Part of a small language model's weights.
Size: 9 layers, width 576, 52.1M parameters.
Training: a variant of Adam for these matrices, 592M tokens, 4513 steps.
Each number is 500 + 50 x the weight over its row's rms, rounded and kept within 0 to 999. Layers, rows and columns count from 0. Numbers have three digits each. The size before them is the row's rms in percent of the matrix's.

# up: layer 5 MLP up, 2304x576, rms 0.0302, rows 2181-2303, columns 0-47
# down: layer 5 MLP down (transposed), 2304x576, rms 0.0176, rows 2181-2303, columns 0-47
up2181 096:529512555494378530558494562466593572551473446553553525415542437461503541454582448477550392519515567471465393512372514398444525392456416466449504
down2181 102:565523391513605502473506379467532553539445426448546532527497544535497598487454517454543525529522461495598504499463479580535534514510538503549476
up2182 100:486481417517500480589516463547434511563480458553513454484511566519517502466539524561537406488509515454478547433380530536508475610516586489435540
down2182 099:495491591575463479506480468618474631497559539472500527526543473511530507531588478496569504513490499490621485462557464474495479472546463519536512
up2183 095:527434464460447488537496496679502492454473575534472491486517453503528567505443478490646485479604510481529442564472525613569529542512467487498485
down2183 101:488496410498494440514468529494519518444536506488598491426446430400549554552519537519454552547512522500544576432504481500515410535486487475540510
up2184 094:544435549372559509418358452552561439481555463538415501383497518419465516449420473480454483549638551487473460518522460520518486460482505461601484
down2184 095:486431505546537460513400451457456575582430526499599600523396540516569542524479473559535449530435474522497526485394537475522463518509489546425542
up2185 102:517500560529483492567438418450492444480484520539550535661533567481454505479540453513509476482463502467523482398428461493382574498552473441501488
down2185 107:468509503474533518529494471501511510415549467489577529417540389467444550481485585454608481529610440557596581490522524478536475465452565472527486
up2186 098:531442529501492481478466515545506526502462473468402458606524536479532482506443504505549409462472565485527516538501471449545478459475446523418467
down2186 102:449545521569479516558523499402385526494526569507450542502510521508498489449469616483404512497572579549510513533500566569539521664444600481465568
up2187 099:550567527607529641503500530615464558497599450538470489465582501477537536554481547459633503467466510518502571564493578511500442523502531492478466
down2187 107:517490511462486493520475613409558546480496399508518554492528522507543536568556555531484574574504507467433472590553493509551518564513568502433511
up2188 107:550402523525557481509564518559525527520534484564531437479559564426576475437482476461508541484608495521513508481509500496472555521490371543416474
down2188 112:546495483448415422436474436531485557478435637499495533534480580571516525411479389447416567476543477450528591539583530498552531488490503579518443
up2189 094:439493604463457600473525477495482443511448520552591524429392539493501518485601455452569523511502558585408550474473454447594562544438525533516446
down2189 091:449614492566504555516485485505375405508578518506559448474486572540438427437492436517417483466547519480496540498501428539586458506534505493526501
up2190 094:503524475593496527403544520490568492538502502552516457452380464488480514560529447548475565464424552465433378465520487464446528551413435436555456
down2190 095:487507447503445444568458442434490524422512498470422529450622513472532551475445619510462594488526488459571551566431507430585436474493588521490562
up2191 095:570425533608490413473537469523507380571384518449523552415551529529596507429512491585461514568470429468473462404471479494530570577490438553422534
down2191 098:461531453443509491500478562511518528464488501488486476538427507551498474462467555479517396522459528545484508433518492442491546462488474457494526
up2192 099:532480506509514467476494498494459493417628545566481386422525482474527441585489462475516544496511534490507438509486465509444545459428512516458480
down2192 110:504470530440421544400487498541575503505552572499453447518492418524574464458523492522503441458604473400400501523446540486472482495569442554421475
up2193 107:493471437428547544524531476535489469470515484513516522549478490534423449427487563507487504502571412488504502449527568484604460431494601567521463
down2193 120:506545609463469544420518531460469418606471568517512528535534519513382520559533531422551445402591475471457470595511509482499460503505501443497463
up2194 091:496478545461538483529481525526463522516486517510538481418523458452611561407434600445484477508523518482474482426467445487459499540523446440539476
down2194 089:497493597543403432500389468512502568436482437493576450452476437441542490436491567507503409530534457455546476480356463585528460546471459437357525
up2195 097:455537539497470455400495517527497500474540493500532352452601457498492472584538472555624505469481515471421519511485470524504517494490477591521512
down2195 101:538440472523523426525543448411426477449448361477456581471572557501527570553549540534508447495500400521516564508557505471502428534529556494443455
up2196 107:536473616549400480476453557568470540518549465445527535583457519524618540487537499425524468502455556508469496561470532555473436536527554476432486
down2196 106:519552469489451493522553503523547545520554543527470506452434561499505537519528548499435476570513458559467443519559470449474491508422537420474439
up2197 097:450437639470536477575463456577485510511537514545505515482569473521506470525451603473517585529467687502507492509460504532486532507521504493449463
down2197 108:442487499443374456461449487486460563458438494463473477496425511490491532390558475543444510554467464503547373449484559568523480357537443544439478
up2198 094:394407570504487543460405424479525516558492479498541551478515403521557506481512442432465407510518508520438500453538483552500498503540498451545423
down2198 086:435436583450496509449477525499514525498524434450457480523564408532480546640528453423576476494470483478507492482488410498510451495468482426382471
up2199 103:458458505481469436495466443510474520477522347390529542543581515447533571502585540453572496556495518558364465533432541502508652501444500445391508
down2199 094:523504402448614473613536505523558455421368522541457505486474513428418422523549532540535652450516498545474463483532514544439563513487522531446460
up2200 107:455485555523345429457477558480510505529500377553478500522497523486490518401566599484467538543436534439463455541454534487469471529466527523506434
down2200 103:613523449518443476501527501457514553468489555435550574471574527431461457521537519501512445516555445451587422538538474511462522522453501479438439
up2201 096:448480494452462475467553411518480454488493506542507493495523633439478490523508510444416452567548511475530460456571488478500549470503505518561550
down2201 085:499526495469494486519621475525509497499488562478509416385569512525493430533587598492442459495508490445511517507518383480522526457529523573525502
up2202 101:504454458518460553399472521558510491486455422542472507425574521478484569535510461543465457511443494474409481306558447508488529578455542438457467
down2202 099:373546492497430603489478532472409508480511474500541453429461566398461478447551475446558453505449605497481509551583468418584534401436513467509494
up2203 087:442489483555415486514486533534494528512524501481444482403531562505498609514593481498485431490490483507415460509539607539478462589476482525608567
down2203 084:611542420490458547496518481516483590530453464507506485547592512523586568508510539511510549482518468622582498581487454458485483453546469543570562
up2204 096:455464530482485460511521446508457503491431443606457537476493506570603477505547501485506557490534545500450545453511430521569479531394542549498504
down2204 082:532539512482482551508594525422522565575468478379388457546444473497571506505525512424487422494395484459453530541514522491538435562462553477445463
up2205 098:538467558476344473477486543470461521498450477487516478482560506455623453431495573490464498574577391467415442437478596524470586555407429482517475
down2205 099:507535502461569501488454419643495521508478493519472452489424479483547522515476508563455486567415532478444449495424562551552565513519562520523508
up2206 106:499474538467457416513450483565550463537507561568395467464474527433472447444547555432527504617555434447411476468513417503473464478507505581427446
down2206 104:506504472545463461552567561491498524544397501480554455493548502486484491483477520495516507556512549524519518484449598484502470560568480489574469
up2207 090:528511537560526559533597423475492465617492464528566434435530478487543549515466435441458474524490576512392431447464552450535498486420522492485446
down2207 080:528505441482468534518500456579550480479512522500522545561446451524489507652515611573496549515539496576569485474546461530506465486512552484415469
up2208 101:431473557529445526488468409520484547522536455570534459528489507586521452513523568479569529519532477510523532481485605516464461420426525467444476
down2208 099:458541461470507571522570540531484501536498509529516479519581530549466499542438504534573460505503479441485504439599585522502534585521424493447491
up2209 092:520450518494449529446541503395491488547542363494543463566451526496572519485637502566492588517534497503461439494584504578552472455470501469505461
down2209 086:443532475469505473477472496386515499599495511392481496569562517552683558485564551568539454481487501547481494611451447527563453501521507457508476
up2210 104:510424624497512480485512491519459567575497525433541444452552516498552488539464623477532396525432612509513466601563486528534530519375621479526418
down2210 100:506547451421520546459455554566504498477485561577513508474546505447494415462510622537483483508468515507490486341579578437460510393551508497497588
up2211 103:490501517509411478516510472489485565531522476465543454479389480453445534465471460397445523511480484439477455535473558456499520474447514497478392
down2211 095:458482458491567516512580519562543533494483478466490437467477593533510500553412487480500464477511456453384464542465615467508520445550512465517496
up2212 108:510467507409500469463456397517590521631507552506469466487469495405517427519451387404471495559367496402445507451519525541493526458495521601499455
down2212 091:464515476457507514489501538527505542490490501467523497525534490496535443513443499585447482476548466505526531510501502523508476534523559466486487
up2213 094:479436538379476519528459401505455504578444474550505505509521357459548582396462530472519559489422527446498506457463474449494516455543498473504541
down2213 093:544523434506519428454526542468462526480430476441431459519526464514436450569463509503446475531528443576474617531481435540509577536548443581498617
up2214 101:452448538570488452584520427489555507626491462550439559489406580450628498485493526486584454527448513522503542513579460499529638466437579525591466
down2214 105:421413519489495537472497449397426529471479422515444481508485448434597370417443504556489590511391479455394503563500411530515490538488495478556527
up2215 100:527477440458485464460436463546435501537506575500427509423484469484546478459373504474456403538486483521443500401523448543509544501570501594518507
down2215 090:488427491534508523539500579460523449540568546473476478533464548550482497474539423547452440564416552471557470470495568541473521473612459464473552
up2216 094:330412484525478496472416567612455438574564456514487476396456478523562334508521478489573541497629508519537493545540501594561412483513580464528488
down2216 080:474543514455510436400421565467431483452524561508493500506469532504577509456426569499461361573613581466518576497489489465446496480505485544467473
up2217 094:428475507495404578337583536459493475505508553598619423472494396537475566526512407485496445530600554586458504471443511598525481533477475439489506
down2217 087:499492436345503578464506388622473460505481498529496498595551431537458511592522545521523518475457368525514515474552502494473394605477485470466530
up2218 100:423477485603484499492485533563578455467534488419487415459549542481509416558497654506540404476435559406465547404481492622499606500464575533423489
down2218 093:530542481476571522485517526510428566542452573461548542496545516497550535432485450530418510478416580603475509477403510490501519525468583502489447
up2219 094:437382519619487565460559443448529535488521422477483547456451498515561434542501514528527537567541493528441549447547421430633598495511449563593424
down2219 095:524443540482559587526546511403466460515526466451598629534501488542474547455415516473539595563439528579475536490517484517521526519509506522567552
up2220 099:518497607465399500491541526509437497496549464500523577567590387514532499547517453528390460550568457526499461381457577571490551512462559420435460
down2220 097:525550516462501493518489497466527527566499505588557533511427510538465455458504426481511539459497416488380581490525588452531585480541445541573529
up2221 097:579447606511474595511414486537562467419444508481498536529505549487587453490519530446492547450595562417476538459419491551501531567455483500480444
down2221 099:458573510631536488457504549473401514572476501462545478542425477529465475375488420505467487496520506584525577559460568411509441447491454569495491
up2222 097:440544562440524619451551479457498552433504412556488440496567509361620453449465526528507472488490506467491569393457490488503452544447527485414498
down2222 098:514503529519553528558499507520507503529479473495512428589485452481432543526481508487457493543417468506518498517474491456570480489566466533449559
up2223 099:483464529550400587527510473467438516528510461435607593500528534522553535437541489534605551517545499447501432522483500475486483497488519448398485
down2223 102:477499486544504410476486538473539449612470510542485572418532515532516427521504568531552520584355496482572489541544446499524492566507477443591500
up2224 093:383496502558461488497535575529506464470453490525491481516461547426524435448443447513464550575437554499410499540596550486525504533512579505524437
down2224 089:590539436504453579462532485538541412527492479478402485477540484571402482517548590541490546461524497525555510565501421479513504458504508482497585
up2225 108:478478534479467545553519557536532534523539439499476510447465585501458571400633531466548515480559553453435565476501461531497561437487552448497540
down2225 102:483466512440530459438503388490549477466536494537439508507579434489344610628515496494519570572507416447543490543523487433436506528559513490507532
up2226 094:436471628547512562473433505591504527519597511438553537462515474486517588479489511496487520490503523483509425513515484400607476523540449576487506
down2226 097:468451402476502493525515510519555561493454526523457493489406568430494545483548536523485511629510587467579454570446483506483405409513565458505500
up2227 099:533454537472526512517445441447483539480588485546390543529452473396506540498518536437553389550421508472442537473537630442512521438506578475512533
down2227 103:504583537496469538396454639511466454534425505442519580516458421451463447521559462440417541537484457492477487576526505564486473490506603480445549
up2228 100:515501434443429461439533522506517526517498485459556601465477515507566525445580540522491480553499475440517490491527532527557456559619557428491525
down2228 089:492430505516597464535492553568535514434534488522481505618394448541532382540498544451551471476392474528571533460521523458468490588577488594499509
up2229 101:459507448490395448520571486582484522463458505491437523507485461477534494471421423533435472488445519456493395325461510578435460580399533549533505
down2229 101:495457492489466508525408524459544511488386445601487521480444440575528543463537409541480489534492503528483484463595566559577435491482500398478572
up2230 106:443515492502456631504544577471508508527448530495563497494474464507616515479485562500595462558511410461491534509524462437452472527553533450345470
down2230 106:621553463490462566503551555412540536471514508530458515467410487440476577535485497538398545509468558463514490562620503519484504536489554489488579
up2231 098:466474507472467524517338471495468467412491522427504509489533554501483496578413492498530544564509595478421452416514501506433536506501575538502447
down2231 087:481522435578437478490489538529538501546499463454532550524438494397474528466454449565478584527477555512481473431590589617480491474545387431398504
up2232 090:476459476465479534575538442369403498466551487467520498492549469476504448306522661529534446531563466438542558512542529511448433542497508518523456
down2232 094:587593521551488566412510461480510445492498457455548544501424507480584451542457557574491506592487455474500519495516530499605517513534569486458511
up2233 093:491512485465482585458463443434476555583477412469501462521360416413502528501479501508493477512457552554375529433417549508501464481565479469580437
down2233 092:545613534459514502511497493479565576521501387503522380534460481476545501504490551466480445551474568525508456438505523467460546600470565474470491
up2234 117:528434498504521482515595470524487451566520522496559463471484442493546491444557604484470524503484503434561481494610469516522475458457390493423486
down2234 129:546541482526499581526508592590482438525500526451495468487516452498418591375529494544529496526502452491580574497508482532537481493478559494456515
up2235 107:487473474413495488554487464507547495558586472515579558517516456414510396586551548479435354530534460408543561445430406505490464498490466443446432
down2235 103:566498496529491436502478516579579485493498508502424545522508548547486557555447612504535584479568408468564434548493514438538555517484497587443483
up2236 098:449495606485444481513442464507435483532501540460538443454569512519478493435506440469455491625456428387465483516507466509496528457437445504502507
down2236 093:563507523543596479562535485542482523462495464358525542441455476568468545451442506502570476457487438512490502403569500560504553542520473501455458
up2237 104:548465479507452473490527434488466531558574419473535573418488528481518394492497568489547467602469459495425416484471539494515636508541523422532474
down2237 100:476459511507523546420550454495448529485503612467489574532548465487528588610516523542515520499585450555439546429504529472593420524546486492444514
up2238 101:552502459534475489497499446458587526509422466509501521473554473506466469600349532543617560470557517475494504563497535468465605447501504526557473
down2238 090:492498522447523446534616452577418563485561463578455565471404424493480527535541506479545412414467352489460479402518460645470428566490475463519501
up2239 099:547471512460453441505487490431487661442396523540452518440601458471504516387438509532470481613490492479527497512469491465489474511541522439349498
down2239 107:535510457474469513420615396509503439505464389443521478532386479588425405587589453488533480470538540517475539504546638558538522518464456548486461
up2240 106:496490513474519586519373537517466467565426419461452426468648481482454517470549495403480475528551542488472560496445488455563496461504532464474408
down2240 105:502525479517535461482466506416511490542479507522444540502472537520472511400524461537511471482481571519411450604457502511559440465497434544562479
up2241 095:581425486533445463411473564505484501532476396500466440465477488389527487435467608469535478498504468417520485532591472467491502559509637408503479
down2241 090:504532525594485494523518563538524539600481542488475502539362514571500593568520510488508529474514598559449473558497410363481463480536419568519487
up2242 098:471453552508518535502439401454421608516473471519532570523514526424495444529479563448435527525516552363500502480499540522504593386548496446518465
down2242 094:544615461520476512534510485467479496425580495555464520503415474486512414522551561468409497503465594478625532520482488543491484486487494418562561
up2243 105:532501437456565518566476425572576544445480423556537506462434544419596541434537484490489492557544438455529428431467496434574491500506501535496508
down2243 099:555485481491492458433574494487458519497358459615518532579468470539486567425463436602446438553543523518542471501476502517425459559521601490432558
up2244 090:565528430508494483418546536581430492507447526593576518484424462369478532537488523439467488494500547445415487524524606576467509488531475528589498
down2244 083:505539486469483460495537461548543520448440393412370483476569479508541370525427489430473467362439540484499506452592451479566459551555573549442470
up2245 094:539493526533498560475468520612429550438489483562504576425573512516532580567546505400458510500579513594429523398494453519522553496515514545517504
down2245 103:518559402465546440537476444365398447517538431551530499487485543427499502585516481466548601512447464436498555595456593490448523577546507468449491
up2246 098:534441564567526512410502453537530490547568483536542485497539473525477560376536370486518399554524524493454472564420421406497402624520491510536509
down2246 105:514463474505558445556490536403406549510459543534483484484384617483524459476495633483463462444562525435547467471554550579457528419474508439561553
up2247 096:459451464520540544498479541502504471459499548513455543523515454502459451466432483519426545493454530500458508464602552449431444567473586406595501
down2247 084:471518430467522515496588484500544513450431533517574534494420536570498531504534492512484456478563577424453569546445490500529566602560489478535520
up2248 106:465428563507443523572575528517456445478555436471564506467639382592519417496452438498499382498535509424467494513535470521488520505473533506445436
down2248 107:517547508442542421426446469556568511462530392494554476507479555527516519513471540554508490456526438528466497525508479471458485472442436462454560
up2249 099:501491671574521446495583475558499510531635449581538479485515551504618511537566475545455477543472532449565405443500517427447537537385535490480514
down2249 103:466449524439503515558484519503531473513429553525538533514576497498513576444502594510449441585550441529485510523551464504516495571471480568443562
up2250 100:432391539468462495496515416504568430535435546520476521532424497465477503450458419536555515492494518501512551522566515538489484547507459474487439
down2250 102:573455423490469547493508506543522513577566469518466554504494502429482425565464530452478473573548442553447496566500573524552546521558537527497487
up2251 109:518445517539447482445510530539492475510426423474551549521463567442467460458390492511521518551492555500426496497450542532469590540497527595380456
down2251 104:504540461435396499443490448485454457531491512401536535534464457475587543542499594525464589485485416484533487411565462469552455552514547516577430
up2252 098:491390507449482567490536426553494503560552527536474512508461550493575504492538439477553474488421516445512384470584488519507472467468582521442525
down2252 094:428479575485574484441582457498436515531495488517482473523451492502471486452437519531458442435487504631489525562553445523535481529476510512449505
up2253 101:476525461569408535590496501549470478496551479443404528491478567454547515446546520430490493620448568475463469491481479439441624559458539485502468
down2253 100:443495545459523595411550500543516471557530473494599491567555373386484547478456465527539567442521524492510521575543491525463539455497473470485436
up2254 101:543502525471462578487530555467465468478478458478444465520470632449525455511469413482494524498583476525480539437609549563470636537521471461471489
down2254 100:557574590512531569451555595499488502555568503485465472441465493536527439551449443442384497570527411475392486489430561400519456508491487476438479
up2255 093:526488508485471511409428620487529504522544426503478474396465530438428480470521533477532514474526451493434424497522500675529579524470493544515482
down2255 091:557451574505547431499504568518558597543566526469438554547537603537453529469545471472488522500538477500494540497486486506524541508496516516534481
up2256 106:414466604434498595503454482497477468537492400504568410484426456449522475473509518506476503543489437467492482558480422539538586415530545524553469
down2256 096:471548466550586517477488462522532395516533502608463511528455444510453567532532494477475450465453609530373563510532536450489510477491411549438548
up2257 087:467458533415515427413604558564551520506557483489527515526487573479487412563560466572528480535451538536446506525470471570409542460428527555553446
down2257 087:502516479483532444427475603489491527501450482488431535541503552500554529426556471520485624490541455474438534529489552503585514551532484447493565
up2258 102:503472492445538391462484448491605500462454380563453554496416546561515424508521554563437510491439511518446554451474457613458477425547571535398441
down2258 100:572489449427477408509442454427465492503569493474385537533532523576502482499591555533439527472429443520537423494456531476478473503503585411455524
up2259 091:445505655521470546339433537514550573492533482548538572508434557477533474530527522435593443614578509441518418512548607587440436554553443453491475
down2259 089:498435428450527608520470419501540576509475503550525550500482513480594505596487488565542540449504486493527569591566449416548497461526553543486493
up2260 091:496473563524521594554449540443604403501480634520468577441457529526479490539626502521540497503454464504514459434557489474471540441441448493513454
down2260 088:420566555547575499484483557434438498450595522472573514552394439526459445504591488465512467548488631427521480445395446481456465541424500449487474
up2261 098:548484488487500517503429396516509425540548501516404532515356569453418462466507503483478470528517529508466448504524561434429564501512567571500507
down2261 092:469521551456608455458470553444476530532542511482496500450548505545434459572512546457534440477413469463525437460603493487526402525527494563533489
up2262 089:494465479426574472415527548628503468413591539531551448522516559507474495582526485568619457574501546404397474496613494570391467468560469479558452
down2262 085:503434485413520518473489506544514427555470554483424517484462561501518483496583489409392483473428547504458625489536558441580536583491554484480503
up2263 099:460452560472506610588491425482530502495552456427483416377443554504502475526571547462565440624521549564461523558493600495575433529518403488507492
down2263 102:508454457520487454448487451367574514527604444476514562470477492567506495483567477459478419515504379409473482467482524544475499487497537469522509
up2264 100:448433579502534592466467455431429537506446451431489436609463541506629518426526485420455468563475463513425462478470553548547495461501353585504475
down2264 092:573522465480432525539518546452514434523528465505412507491546538545486491480524535533466403531450468484509529540475431422526535410481496526576502
up2265 099:479413543576492568415400517483492411511588443417419552468540556465462500556471492527608429506504444534491488379507497492527548494501531476548487
down2265 108:595485421559414549475559487541484570497515508454515541515572502518471544584495433467477500521580513508479443445495466434477419516507606581508522
up2266 096:490467514514521456478516376460544503486451569533581495449524557507489468525575501574494563667415511476443418531513434558522469528487487505458444
down2266 093:525448505527397524505501539478433464512436406545477498487574581547427503502524510481532503510477456581541472504573537457467539518559480493542534
up2267 097:440461527576485607480489505585459459511511489484553568470562557496588541432423492428538437528513525478450581530446511470488453530436433533553489
down2267 088:545478601617498531559559555436512534484485447458476467470472514494520534509517547497498520587498528508510465530582424501491463514502558489356523
up2268 107:423461556565508553456543563583433415603413462545492489469520452447529496501488661494512557591478444443447526489524557448517551547454539524477454
down2268 105:560564525509424487518522513433588495516545491476605536557493528499519495483496469513488488499453534464424469604497435546450496444423556542566535
up2269 103:455469505520504388459502500550506573487529512443492487393468517521503515458512556537496517474580509509476474470493498519530484520591522491442456
down2269 103:491454563571515511485500472442475508485497629426549567573515407484490533553529439460574461513531460497504526482429536459544457540625428463588510
up2270 098:408370483457468471521545415492496550528522513485583529531532349475632458534503533497462563471585489511501524545409491612574449439457537480432474
down2270 091:509452576521402527473481535471443469512436392516505505522443511449505544444514482501506529481597508516422486595400554611564496466468425520487454
up2271 104:422496553440495512536481441512521488517523471486571506520486489457516408509489571505540523454585557304475536486590515502453471506515486469506432
down2271 100:546451432488468526580509574436346556499491530500526458590530322462433495477487484518495450564563508591459511535575540485481557495568469560392491
up2272 100:485499499506460507461422493367472521525555516532524478467477496499509524505519590469469483473458400504415529443474521577547443497551453593423478
down2272 099:502544592498519519573520556599559469478478481541463538547496456477461523487474449508460493500561466472539479522515494470495523505490583471548466
up2273 100:521497529464488540506563477467529578546574495590519542468466477473540439563513475534468431534502500449493458472589534553519470570481475477484489
down2273 097:482496505519637537471517495509450499443472491482463483497514504470575491467442553525557488453451514490467546502539496498611492629417485499519484
up2274 091:554445526508463508439535523568591462559486454504530516507595488458493542463537446378448557561522510514500453533533543491499544477513518543537473
down2274 080:523517497500480497470607553468483536495512482492582504459562419625485483606442490456488404572562540486475479570495478519517476575543505525561502
up2275 095:456526531462427477495498461529542491513523550583480545535516548467505422464510546496546515486426462511478523577470539366574496437539475469521448
down2275 102:500457399458521534530440514471368499475525537453468448495516415560517528473494479474455551510678549472503477471397503625457567453537506446466510
up2276 097:382518490409498556419581501565549478432429532462496453424542468526479500509466486579511519548480471510501534567417571385527489596501539460436440
down2276 099:443357508466590524482510541548495423500550488446480537555539534474504516410453450440432632472520596514532529498565545487412547506551527501518506
up2277 090:583459560545441551442437472508420496518505471509476518522420581470452541460501547526473472501513563489521411476578558602455438486512448509516463
down2277 084:478606512578499474393481478521489514509551505435419539569468459474513495536457501499488566551536407522511473435489466493556499504481462534487575
up2278 103:466512492562368494510416540525479514604462413515512355458472516376531497447492546505527509461524541502403453428428536452521481610484463560473395
down2278 097:534527437572615482511539580487532497472439377470565479421443460384441469471487512529476425497471531455429474453466503466512489443489463549473465
up2279 101:492447417529519443532510609507380506485556360497436481579472570537529436422553447498553530503447458503547388512457572545429595443489490424516491
down2279 100:489518692571502522463508479488408429498440570559492456466553476588500432492476522447475484573497483516526491484589572437531548517523525444571502
up2280 095:472478502487588459487428408511535474515488553498464489477515478461557447588446560481488538547531546568502478509550508486570559568546542551529519
down2280 094:480495458515511479539490609477435501490423420584492462538398498533555466495527483561490423430494519423505521491413456590550556472502400492490521
up2281 100:515391599585522541512481481446440480471518530557531460551534565447549396498476522451523410476486524456566445571505497535531411523459431498351465
down2281 103:517523517479496481497597410436447479482452541475480531485569618495500480466542518459510527482538520492540496451492513515523506496462604598581534
up2282 094:465452473464516504529540450526506464501523458548459416395545495461529543468584573517537539500431559592510498462558409458551442491427477557591453
down2282 086:462555583553509533525555461501444508579535437490554477470467501544556498550463511438446509455483519509495499513494515446436417520467433515423519
up2283 099:409473472435404501388461488526544568467477511571500586528448499507512529424527508484505590555502529520448546495521457435383471594579448478473503
down2283 086:455490550464488513448542484527526501469442449502517502496551508497434498432426564486488497521591550427454492453556588416539488575573599513538540
up2284 090:501526516494521500470499409590535491483539482546476495511492564543525504574545417500616516464525391533516535459500418562475531475507483416517499
down2284 088:440412481483557487500542544534552534436519480455522518477506505544469444525474499481501459466589499524486498570459490504531451401550447521481491
up2285 093:469514469521482497475546501551427596504450456450483549483506505469548575556464508508451474534483497524465483536626502566432553420457544543469441
down2285 094:373518429425605533582557535545461515505534434421503515498568558424457544438532421506495559455502533514541470530548540460545522542434529505551467
up2286 110:470523447408568556507439504482485426528583449514459571493534494433378504516448546543469441564507503496469486502492570537556535453517506514495432
down2286 113:442491573489535490576494473503488540487529461495449497571418578480561482479486461466467448517507429456465536568529530472531456488549459514455513
up2287 101:506474464526482561562492448530496438397431502477489562500502525443514512476500439512521489594544553459529436391493450459523567448409562453586566
down2287 107:510460499471498519512467562541487515424542519542599444421557497546474427596520540511581379460495486453490503502526394451549504490593536504491485
up2288 105:561508595554482587530584426544550480481582521420469448425451513486423447447431427548488429526520513500473493396460518662508626544461444417479459
down2288 099:582616530538498462452498414482539551584514522432563510507492409516472592424484612522412440492558519500496496415441466409466458423621518512468527
up2289 100:623489510480489511491503533535591456466518475539543463547485486430461439568407597518512535512574474511547573486447500622493599422440510514484486
down2289 104:549552533493553506514500572591444497549475437494578489450507514504501531458544446449470514487557506581524534487513567434563466526542556453553408
up2290 097:449494498425501518562459449596630493548485423399559517481494558496511578461435579521544564453562487530451556569487461436599493481517578516506465
down2290 096:537476484511517499512454529493505542466584503562533406486516443399480410509539472530499459619398404533580509450436523600488505507437443450487513
up2291 090:522547501553436509473483510526537423475505562481469551530524561563484519483442483484530483554542501461508504509522486431527601477493487467582527
down2291 081:440500462429534542489552565438491504583477467444533515501557465532473503495530488589509568552520493499560435447568515479505460499557470548519510
up2292 104:469466520442482473483541508470519492519522419543483489381524537521528470451412583485499425569442436551543415580519548467523506445464554529443455
down2292 103:477508507540492636532470572484383488497573486553630609548557551479522503430512475485498596453498503489431451450482532504475428595528478463492504
up2293 104:426534482485468555438471440552483494535484485467512498494482486476431423549488446452486505579494592515453586494501493560518509541531549460449484
down2293 108:464469475570575519535597434560518451450427528535448479459465362499529489456454549451586511495499458576488430505517530523444494459426490581489462
up2294 095:492428535540516514523626533499539447531547496503478620550454491485506503529493530474480434519545482461352475555479532474515595580515587517557466
down2294 091:503624506439478471512481486449550447475559510439561523468572532510457477469458473420466520468464464480578545532581444501480414466477506461424561
up2295 097:469416491410499448595459504474524476529522455470410503484586527475601485485487588466496540514520591510449555547598549434440611527495468507490502
down2295 096:498524556487400481524462459482453527498400490505486479516531601543571490503411555538525555444535523491510567485510496488503577399530395557471537
up2296 099:429506536513498472554488450511462505483532495574514557483577540505524404507445504494528510512452532401481444465474538490467561530543451431453467
down2296 111:498538519521573527488511539638464563450451497433499569457525477533470498452578572427508516487503487520540575498498447514609502439546491396439529
up2297 100:515452502544512530543470542482463529527561444464497491515517469541408489531472456494549503494441548490525506531482536482494503549489559475452434
down2297 097:485574496491496546572522427516434492530512473356451521444453477486548538620514559530517460511491479432594478513586539540539503506579528482482453
up2298 105:516477510525501510494464511486553491550598516517474495466434563463489474522497476560556505512477500520408536507596534530493519500513504489579435
down2298 094:478442461510495529427439530479474556485473464480590506582548453564574581512459516501461533424522479459442445565641542465526506446514525500482462
up2299 103:527486487449567459449479515456476571458562486523417539555503380553553558437494595507613492552493464504516501496511614496546498505501359575484547
down2299 098:508542562429537474406553498459643490491512439462525577577538475476492463464403491503397569503521543498459539494459389530530351383484534584438526
up2300 107:496496438472469503519444544463521472517555466492444466458489411451413427493453519489479532513474485437467526431497557478505571496504586479414489
down2300 097:454521478580595542448485566453478464501432500517444532421519503483444536460501507410570452427478489517468478498492478454439497466534548528495473
up2301 095:483483410473465462484420592415524494564512585526398479514429482485529533492530491502518463483533502440458452377524485404446507600413503481527512
down2301 092:538542494565464441524566442555344485532497498568629538493515436503530505510539525515510513471498470497555420633430507434471467556489446506507558
up2302 098:455410515503500578528472534545482535489511463534515355420586512479554463537479493451541533551476533465514592509459441518403524496557517500494471
down2302 102:567552464557503500520525571419484587504559395419515485528508488428583486488565440467445459528512362483470517574489489574497407404512425505473542
up2303 094:374471468544593578527450481502451535564526558504461517457465339519459518431539427423559483593476598509501506470551438555519567476481450414499463
down2303 085:586510601445452486447443545468516651505446501537422581465486477531509379590457552540552502513558390431535487396460475500579535584544448558447498